{
  "qk_norm": true,
  "init_std_qkv": 0.0258,
  "init_std_down": 0.0,
  "beta1": 0.9,
  "schedule": "wsd",
  "decay_shape": "linear",
  "batch_tokens": 65536,
  "train_tokens": 278400000
}
Each number is 500 + 40 x the weight over the matrix's rms, rounded and kept within 0 to 999. Layers, rows and columns count from 0. Numbers have three digits each.

# layer 4 attention output, 192x192, rms 0.0687, rows 0-191, columns 160-191
542482471453513439580515427507485535488517476557525526486493480543528511495491542531487489525491
499515546467540485506483440496475448417540548533491471450475501525544442510538569479481381557509
497522534520498517490530533464475516456504507475491499465492501549505494494500476496490466535474
515466503572475482484511530426466500535509489513522448475455531457451537487471494445535476518456
510522522421500476540548446547483558473579500515437501471558478534562509466510493537479507486477
451587533505476536486466521523498509538511495517495535525507532459481506526498457483517542433488
476545507446545499549483493513496558512533486524498536520538512486482494521453506528518535491504
459478474514464481529499474518537481470564482520488487532572484481557513480531460515455519431486
485486467503516543482480537499512457497455518475510523525541481474501509499542508496518525482489
494495494496514508511488540505502500480541485490490487499472500480479499450483483503494486454495
488493486553479477490458505481564458547439498486544528531478528488478514530514454429528498495534
497478496461501480512505462550498553480490501530523538509503527519546498559447513532516524539520
510494532503466497508455500501492473545479484502479514519497484515485481483422513516483468489531
466450489476515487503552505476524461577509512490470471504545468487503524500494573453472450458470
510500508508505509477528503527475535520500505477475454465478492505492535465512539505492498501529
495533497519508524478473537510502460519504499473459516517535478518536514508487488454498495518507
513511541542479455557470442501486503521485479544483453490501530521477510486509483494541496514493
526485514510518461561532420501489485541482540552551475510479513563545529505567537542521516496495
530466521493478491507509500526504523523523482514502454463504511515476518506428508525517484534502
491536471486514516498514500466487503484537484476468506472501506494501503487545460508495495463490
473491516552486512509495474494444547512493524514522481444467547538482518472474489543514530522549
473524511512539502500497486540524487500504532502510535531558508501494519488467426514527510487552
496536481511499468548514449533500563512494511550494545465488482534450513511464451540507534550500
514458495500528415575504404447448477529522463582483505507476517448487542483514542509534478444455
450485514512505518531496510441553461506458492494529435523543503487500482510508424515498501445511
503473493494481487517545490472508526489488479493489441476506473499504489473509523503471487510476
550486533494493520501477521459502504433476533480558488491484497515518462503543508561505535536500
473516498507523486510490482490483511458495518499467499521510525503505497500504435475490479505532
476541470542510490541481483424469519471511500516506493525519492457454477519539480471506511466479
513493432472504500483514521490521495444467514468522532513519507496580492512556485495478474539513
498514482499511507480437533490498525516487507479503495519484491508476484531469494544482492504518
481546490458474499513490507509469516564542465500451536491514471485463517496443513504504525472523
496500472515530531464422525489527478455507524460520543557515515540522467487552482465473480528527
449474560506518493496503529493487486548493519502504518541523528487498554482510465470492461472459
498470490476522530482521542472513440533521475466479516509512501471487499505466515482491473484526
523500474542462547456481568432538457507473464443462552519537496483504489387458460413452482556531
460488483524502476505490514470498507503479502481514507501515482482501511480516468517499499449492
536532514493495525484473510502521490462509473488547477534483484477532479518548481519509554484500
507543502458480486515521457504490492465555458559457507536545467472524483532551499457483480421457
513473513483534506518496515505499510458513523491539512497464509529518490511505513526484467502522
459529529510532466517458485521506496502491532489476527488519544506511471511520498496524496459502
479483516504489507491516513506525487509484523498519456508507530508552492488510513521499487482527
498502482543509492503461479470516490514494511519528518503467523508473488497503477524476499504510
474536495490510495502491499525475467458479474492509503481500490491494510479487451520518510494499
486481508493524466514508484471476512486511533536500496488490492510502508508438464508470505551488
532515492484487436545516436532477567507496506527512497473473520502464539517485506508550535526498
508485491485488502553504483475488526511541497533496476535514477482495506528467504495495504497477
467554533488461492486461532473517503488509494496514483470505508479501474479502511512475482489538
475499498497518524452527534448480519500517490489500475548476493496491520504580528452509470460463
473524501483534493506493501529505484574456503496507520469502504490550517531498513512493515445507
534469476496466504492478508515498511512509487488505490523505456470492507506499481494511528455481
552513484472526483506480483518525433509510474490491489523510490489437519529427530464501489539539
541513472520505484513484478512497521506512485524457532491544479505507494493537507551523536522454
530516520443523503486507518508473527481532486515516484472502470524510462499490553482505486533456
484471539506529579429520587528537483553560490438506480515503477491521501515501489508481494429480
497458500485536514502551520512481526502504532487520538502525498487512533476470507504508497496466
472495465501526520523495477510495512513525500507481499519529512484494493510561498545513555476483
493523473523510523499553519446488578446512530506479536537496488479502461509557485465486495481453
441425511504507474521527474464519468538460517493525507436523506503549509500477514534443431506523
527527499475509492509506470530479577416546509528457506569523485529511471494530507511497500508483
499489477529479497479475539457503511470425533481541551540433474493458510497533472500504540536588
522480477467507493475540525476497472537544452484477496468530492484469537493454505437517444513478
551507486490515531493508513505499466464501470487514529522481490513491491515465538488521502564520
475554482501439501488547495471517506517462474516532472535524483470500466505509477455508527470478
511475511555485544482413500483514500471529476460519507497455528508474504493503497500533498508522
485548530533511514505453531518522517450410544490505479464470536513479468484477419547520522520545
458529515483480491504536496496480509515533485515512512527522512516502478518516480487491483487453
494493468510535482548508467470495497471504483548491499484491506455541503493567476496520488485458
544546492493522502467503517522498568432487519498505542525532480514507466486537481528497514575474
542502480475542488497481490543532471518524510483469492477498482485500501496468502529482490465570
531496457510498519480477542498514535433449533480551511523493488512522484503516490496491530564512
537519522509511490514496480544500452472438519508500498478463507544499521518538524483529492497530
469456480499520487506489502510470514550493489517504504468500522475481538490459501510526530445517
424509508470490508508521495521502542483539482501483509541502492473504501501525517500460523464474
459473529497500482498540500509504504487451491507556446432480505520519506487474536511468476542547
536510492489502532468496531525492503492503528480474477509484507502501494499482507476509506543477
516505485486488534449505573492464510488526522466485499490518483473517513496507485479466480491492
488490509486473506480541503496497559461473535506528457532532476529510509476518513509489495546504
520486471494505500512509496518521517502524517490514507541566493494510485490468459499501523528468
476502496524486499485469521446527483502449494496538502505472548516546478504541525528507485500505
446445513501467493535499503486528516544468492486515507510500491510452513491456458513507530505473
520509483507520488504449513508554426514496485486487520477480494478494472487539536486499468445525
480503571503493504504463509531557419513433511482515485494489542508528479523528507550503459471558
495496481498522493531527521481478548519493507499525520447504513498479485503492523515491496522493
518524515453487509501498512504498518501478512488518443507517474498441528490434473443534473546474
507518462455516538469489521513489477463511492487493530532497475494510476483546529482498491473508
472548493481494464509511514504465546489526494499481468464520499539434520496437494504535493543509
487507498510532532506490521504513487565504499508522555509524481498525480511474535499491520510487
478486477503541517471507529528496507527523494472508506504544495494486530481493524491512505476495
475519468526509504486445523459516511477490506495494505503491517471546500486560442480487496464481
482453521514507507466502511490527501520508490465505471528496524483503544497541481507506506491489
528501430511510528481482538430507509523506486490455497581541453473510502523555539447486535466442
455475521496478509492531499473500441520525499496468454510506500480508505493543510476475458456465
520500504533497539462505505487528503466525498464552488486493527509512487495551487502505510496507
505484503532527499489501502491522454478471518482499503507495541495543503499560507503486471482515
462530517485542502512476484545515485518502484476458457447536534503482540499453466518527493474522
485512522508488519498484515511462510465523510507508512530508464474541515526569503459500510459444
521483475530492518527569480479518565470512506484527462499521496482513481474562484508488558527491
511469481473531513484550518510508522479495510446464557528500467479493517492545541530485526480501
523491509515465513507495536506551523495447507474529517499502525511521489499448446534509525530520
511501483535528490516481504493476505465471549487495542571509511482542509489519474503478528502491
497475467487530521490529509442491511499542541464449539533491476485449489496512485482477463500520
497486538503507474532506447475500424511466510511524464480464544515515470506483500497515465485550
532534446466517484485466505572504497547483496480495553504533458444485495506505554454508541452487
461472519532525530500487510497514485512513545492515472507473504472562497480599481526468473417463
497493472505503460506496475468532437570491478510480526503517467507483520497488481484492512486505
459533438507510455564507456485511507576537453526473526502550486467448534491490482503517531455463
533488498539455526503509488452545489455512498511526501576487501451548463531589504414495526509453
524468498511527525481471522538536408552488482477506506456463501455505540498482525474476481429540
493536556498494508490508490501490505496491508509475471458433521541460509490509532512521428529521
524492460530477532518483507487549478507512494485517492551494512501501479493485461516532536521478
483503541505497479532510460511491516514455524518515464455472516524483511482466478568511498498555
522500491500505476498533466475468483514498489517487510498517483465541498521539505469473467455466
532517473517474512487484539486519438505477488466513478497513493493522509494481528465509495502510
546495513458517475515487472502476489418518519535471502465467523514523476527499474509490464496521
503473479494525472516558487508481511535569473515485530501495482461445544481513551496525529482459
527497494486452497519529516501488504505488466491499451438456491505501500501486530526502527495506
499479531516485520476521529517486510507480506489489490448444514520494520497526546489511480487502
474496508515518534490491524440470496496493499480522543514472508510521509505557517492495533459510
458531510535477572427517578487479563414530544446478528523529498493511473484532471565443519530523
564530485447490556466477580520504442490486440483486508491511434483496465519465528478515556490479
486497492507510541462488561477534510458494535462487539561524500517501484503516474509438511545525
471486499543492476529502470470513498505459515509512459458513561529527507476501454554475481532523
443444527532500500464482547496504496549509515469526437497492531495458533505472549503488519430523
595499464471535497483453535483485468503488519486522505479521504545499541507484549506516520545551
543528487492503494519482499487536428473530463508497434474525465504495501508479474502521502504500
445507501454520484533501476497496486546506483506518466532532523459460553470459522506516523474503
542506471486525484515470497517494526487451505486556542456482512522455487502438500541536555571550
503502537513493459510527459493487457495522502507472469464545502495530496510486476540483454508485
495423464498521518458485537499495505501473544477482486495477512487503501491502490506487480475501
539519511475485509501507518546462493532508491504508486516504473491481509481443523504501512501490
465453510500477529510567530517506499525526496496472489558495498470512519500490483499502490432457
468459492554504501501513499474499508479486508506505465451487561524526494478554528524481472454493
515490479523477484529480490487501515483468502498531495460483532509526506483501475521509527479505
504500460509502487516518490519506514522487510512524507496475476485495516484495523482486471527516
496505492541497491502510485492517489498490504501499547507493526504476499506488502555492492569527
497505502505489500514460485520532544492481474522512550500486491509501493519512541533528556516470
522493527546520492495468509562504549511498517490520518476454527519497510473498486552507572494515
486460555513483512489532497499534475458508485525495429497520504502509488493507510473491465519488
530477473468517531464512539556530439515525468434492501487541482481520493484534528499513518436495
544473459484516551454521550480530455495531485452498493546472476504534493523521568469482484494482
466506506487501507467512544494502543501478529504519482437469510526567476492489505518462489507518
511510530488487509483503504505508474476506507489491505474470505493506479506523507486493446485532
553540486468516500498527496525462557436514518509491528501494478519493503499507556453503518560505
451555524492496523504473530533510483526465495509508524487501547533480484501422474550514522523518
510500500548513552438509574526520538528495507436499539502482489503477522470500488502490529517534
542518456475493511501520507497502477461539491496509454519565453478549484505512472433487473481480
508538497507520490507484513511453492499500532537520523510465524500517472514512544478496503495504
536478504501530503504474524516503483509525472480498478459470518516504497516495486583504524464540
476491517475508495484551484481473470501489504518504524527495514484478522494504483519508500483494
433525508526513471501469468477499508508458516524495503510496527507516498488520505510480507502528
514536491500483485494513492529469548530520506510507528526518468479486521524467511522511548498427
481534534478529480520515470484494534450500536512501471515547525515516495490544463521486496548533
561521505475520512498517537509460564501496502483480480443493476554519509490466522535499505523492
485465520500462484493507497494516444505502515501496518515519546450521511482516483485515478431445
503495522497469533501527545526514539506519486475550489484507444524547507493482564522478519526459
525493485537473489511490478499532475552505478492528455513505482500498483535525501507520507428476
536514516455480487500494519562517458526518492491511474454489466544545472499470565491492447469508
483495466490500484529517514489473510527469495486496463495504493513480520507476519523498546550539
551518494530506474504474476536495529491472516517521505475435526517502511488473469579527550543530
433491528488510492498511496513526473481500500503509492460452540492473492504508501547494471460521
445464514471508512480543499500470523581525478486459491494531519507461537496468514496502486504484
514487494507504487516474484516528472533458489501514495440488511526521500475503516551462524504545
497491523458485510492486523508490516496473476471492466476467508520500486488504514545523495469517
533530468483512483523467503473481495490492498532487544524521448497476472521489541476489516551473
477528530487471514494523511460479517381500506513535489562523489497537480502610468501509508495433
455508583549501514492522508517490594491514516515499467470452526543471525486483492547489517518501
483508464460495493492537493477500514499457509532524556500495498441527501515519494471486525452518
484496513535508507495475509493547406578452504461512489438491499509467541480446529513524476505547
433526560525484518490490509515516577480471525506490489502469550541467476481515491519481495501545
551530485522438429560577421433465534441584458568498561448474504519478487428406454461491460574476
448453495485527503472511519502476493560477548485513495500533496487472553472451519512488475505498
482500495470510506496447533489528462533436508494542490471462502476500508510475512479502528480564
434492493508488513483476507478510557570446521490485504496494513484512520484490551529475538485545
515560458459507485516523490473497427541517471485498521525546467453493496514506543486498477497522
502524486478492522508536490481472538535488478490489444456495507478457502511469493529514530505479
499503446502529478499527489484529471554529498501477490524527511470491517500536495472482468445500
555550474495474467558495422505460541453499529565475530565488499472480500527527452485553534523461
510512535512493566436517537535499535579549509450463532494497466490510492495512523491497471471477
449462496557532491482503492469543473558460507487505504512514529475493527470521478493492504486491
509506489510513501478519502479474547396550489514504432491552493498518499495590440530479535456434
499498506493476527500517519499506516565555482501458493532537464513499524508482505470506510478464
474496507474513525482468520521492424489500495476523463483476492500499516490548501519507493458488
503523522446476535440534559515476501511494529471483508513510471495523537494515490470452508502485
458555490453509497495504524503467476499516514499505582531525484439528482525485504470482500460484
480529505516528516470456514493485493479523499505515569544450517499490492484521500451482508501516
514527513498523475498453494541515511511473526520516552479430526534482504495476507562510485519537
450508504494523490517461498510459511439488503510514541515493506501493477486505453558485548500525
573505489509509526491513511503487438529498472497456494490493490516504503510449555500525461560510
506514486487515390635453337489516480481469532620522491516495544515523474523509491495547516496513
480507518511476526472501520524456568399518543498493516511458500511492485506581539506481524490503
450475472486486483530546494466495562462496503534500476490505504481491508507534451485492539491503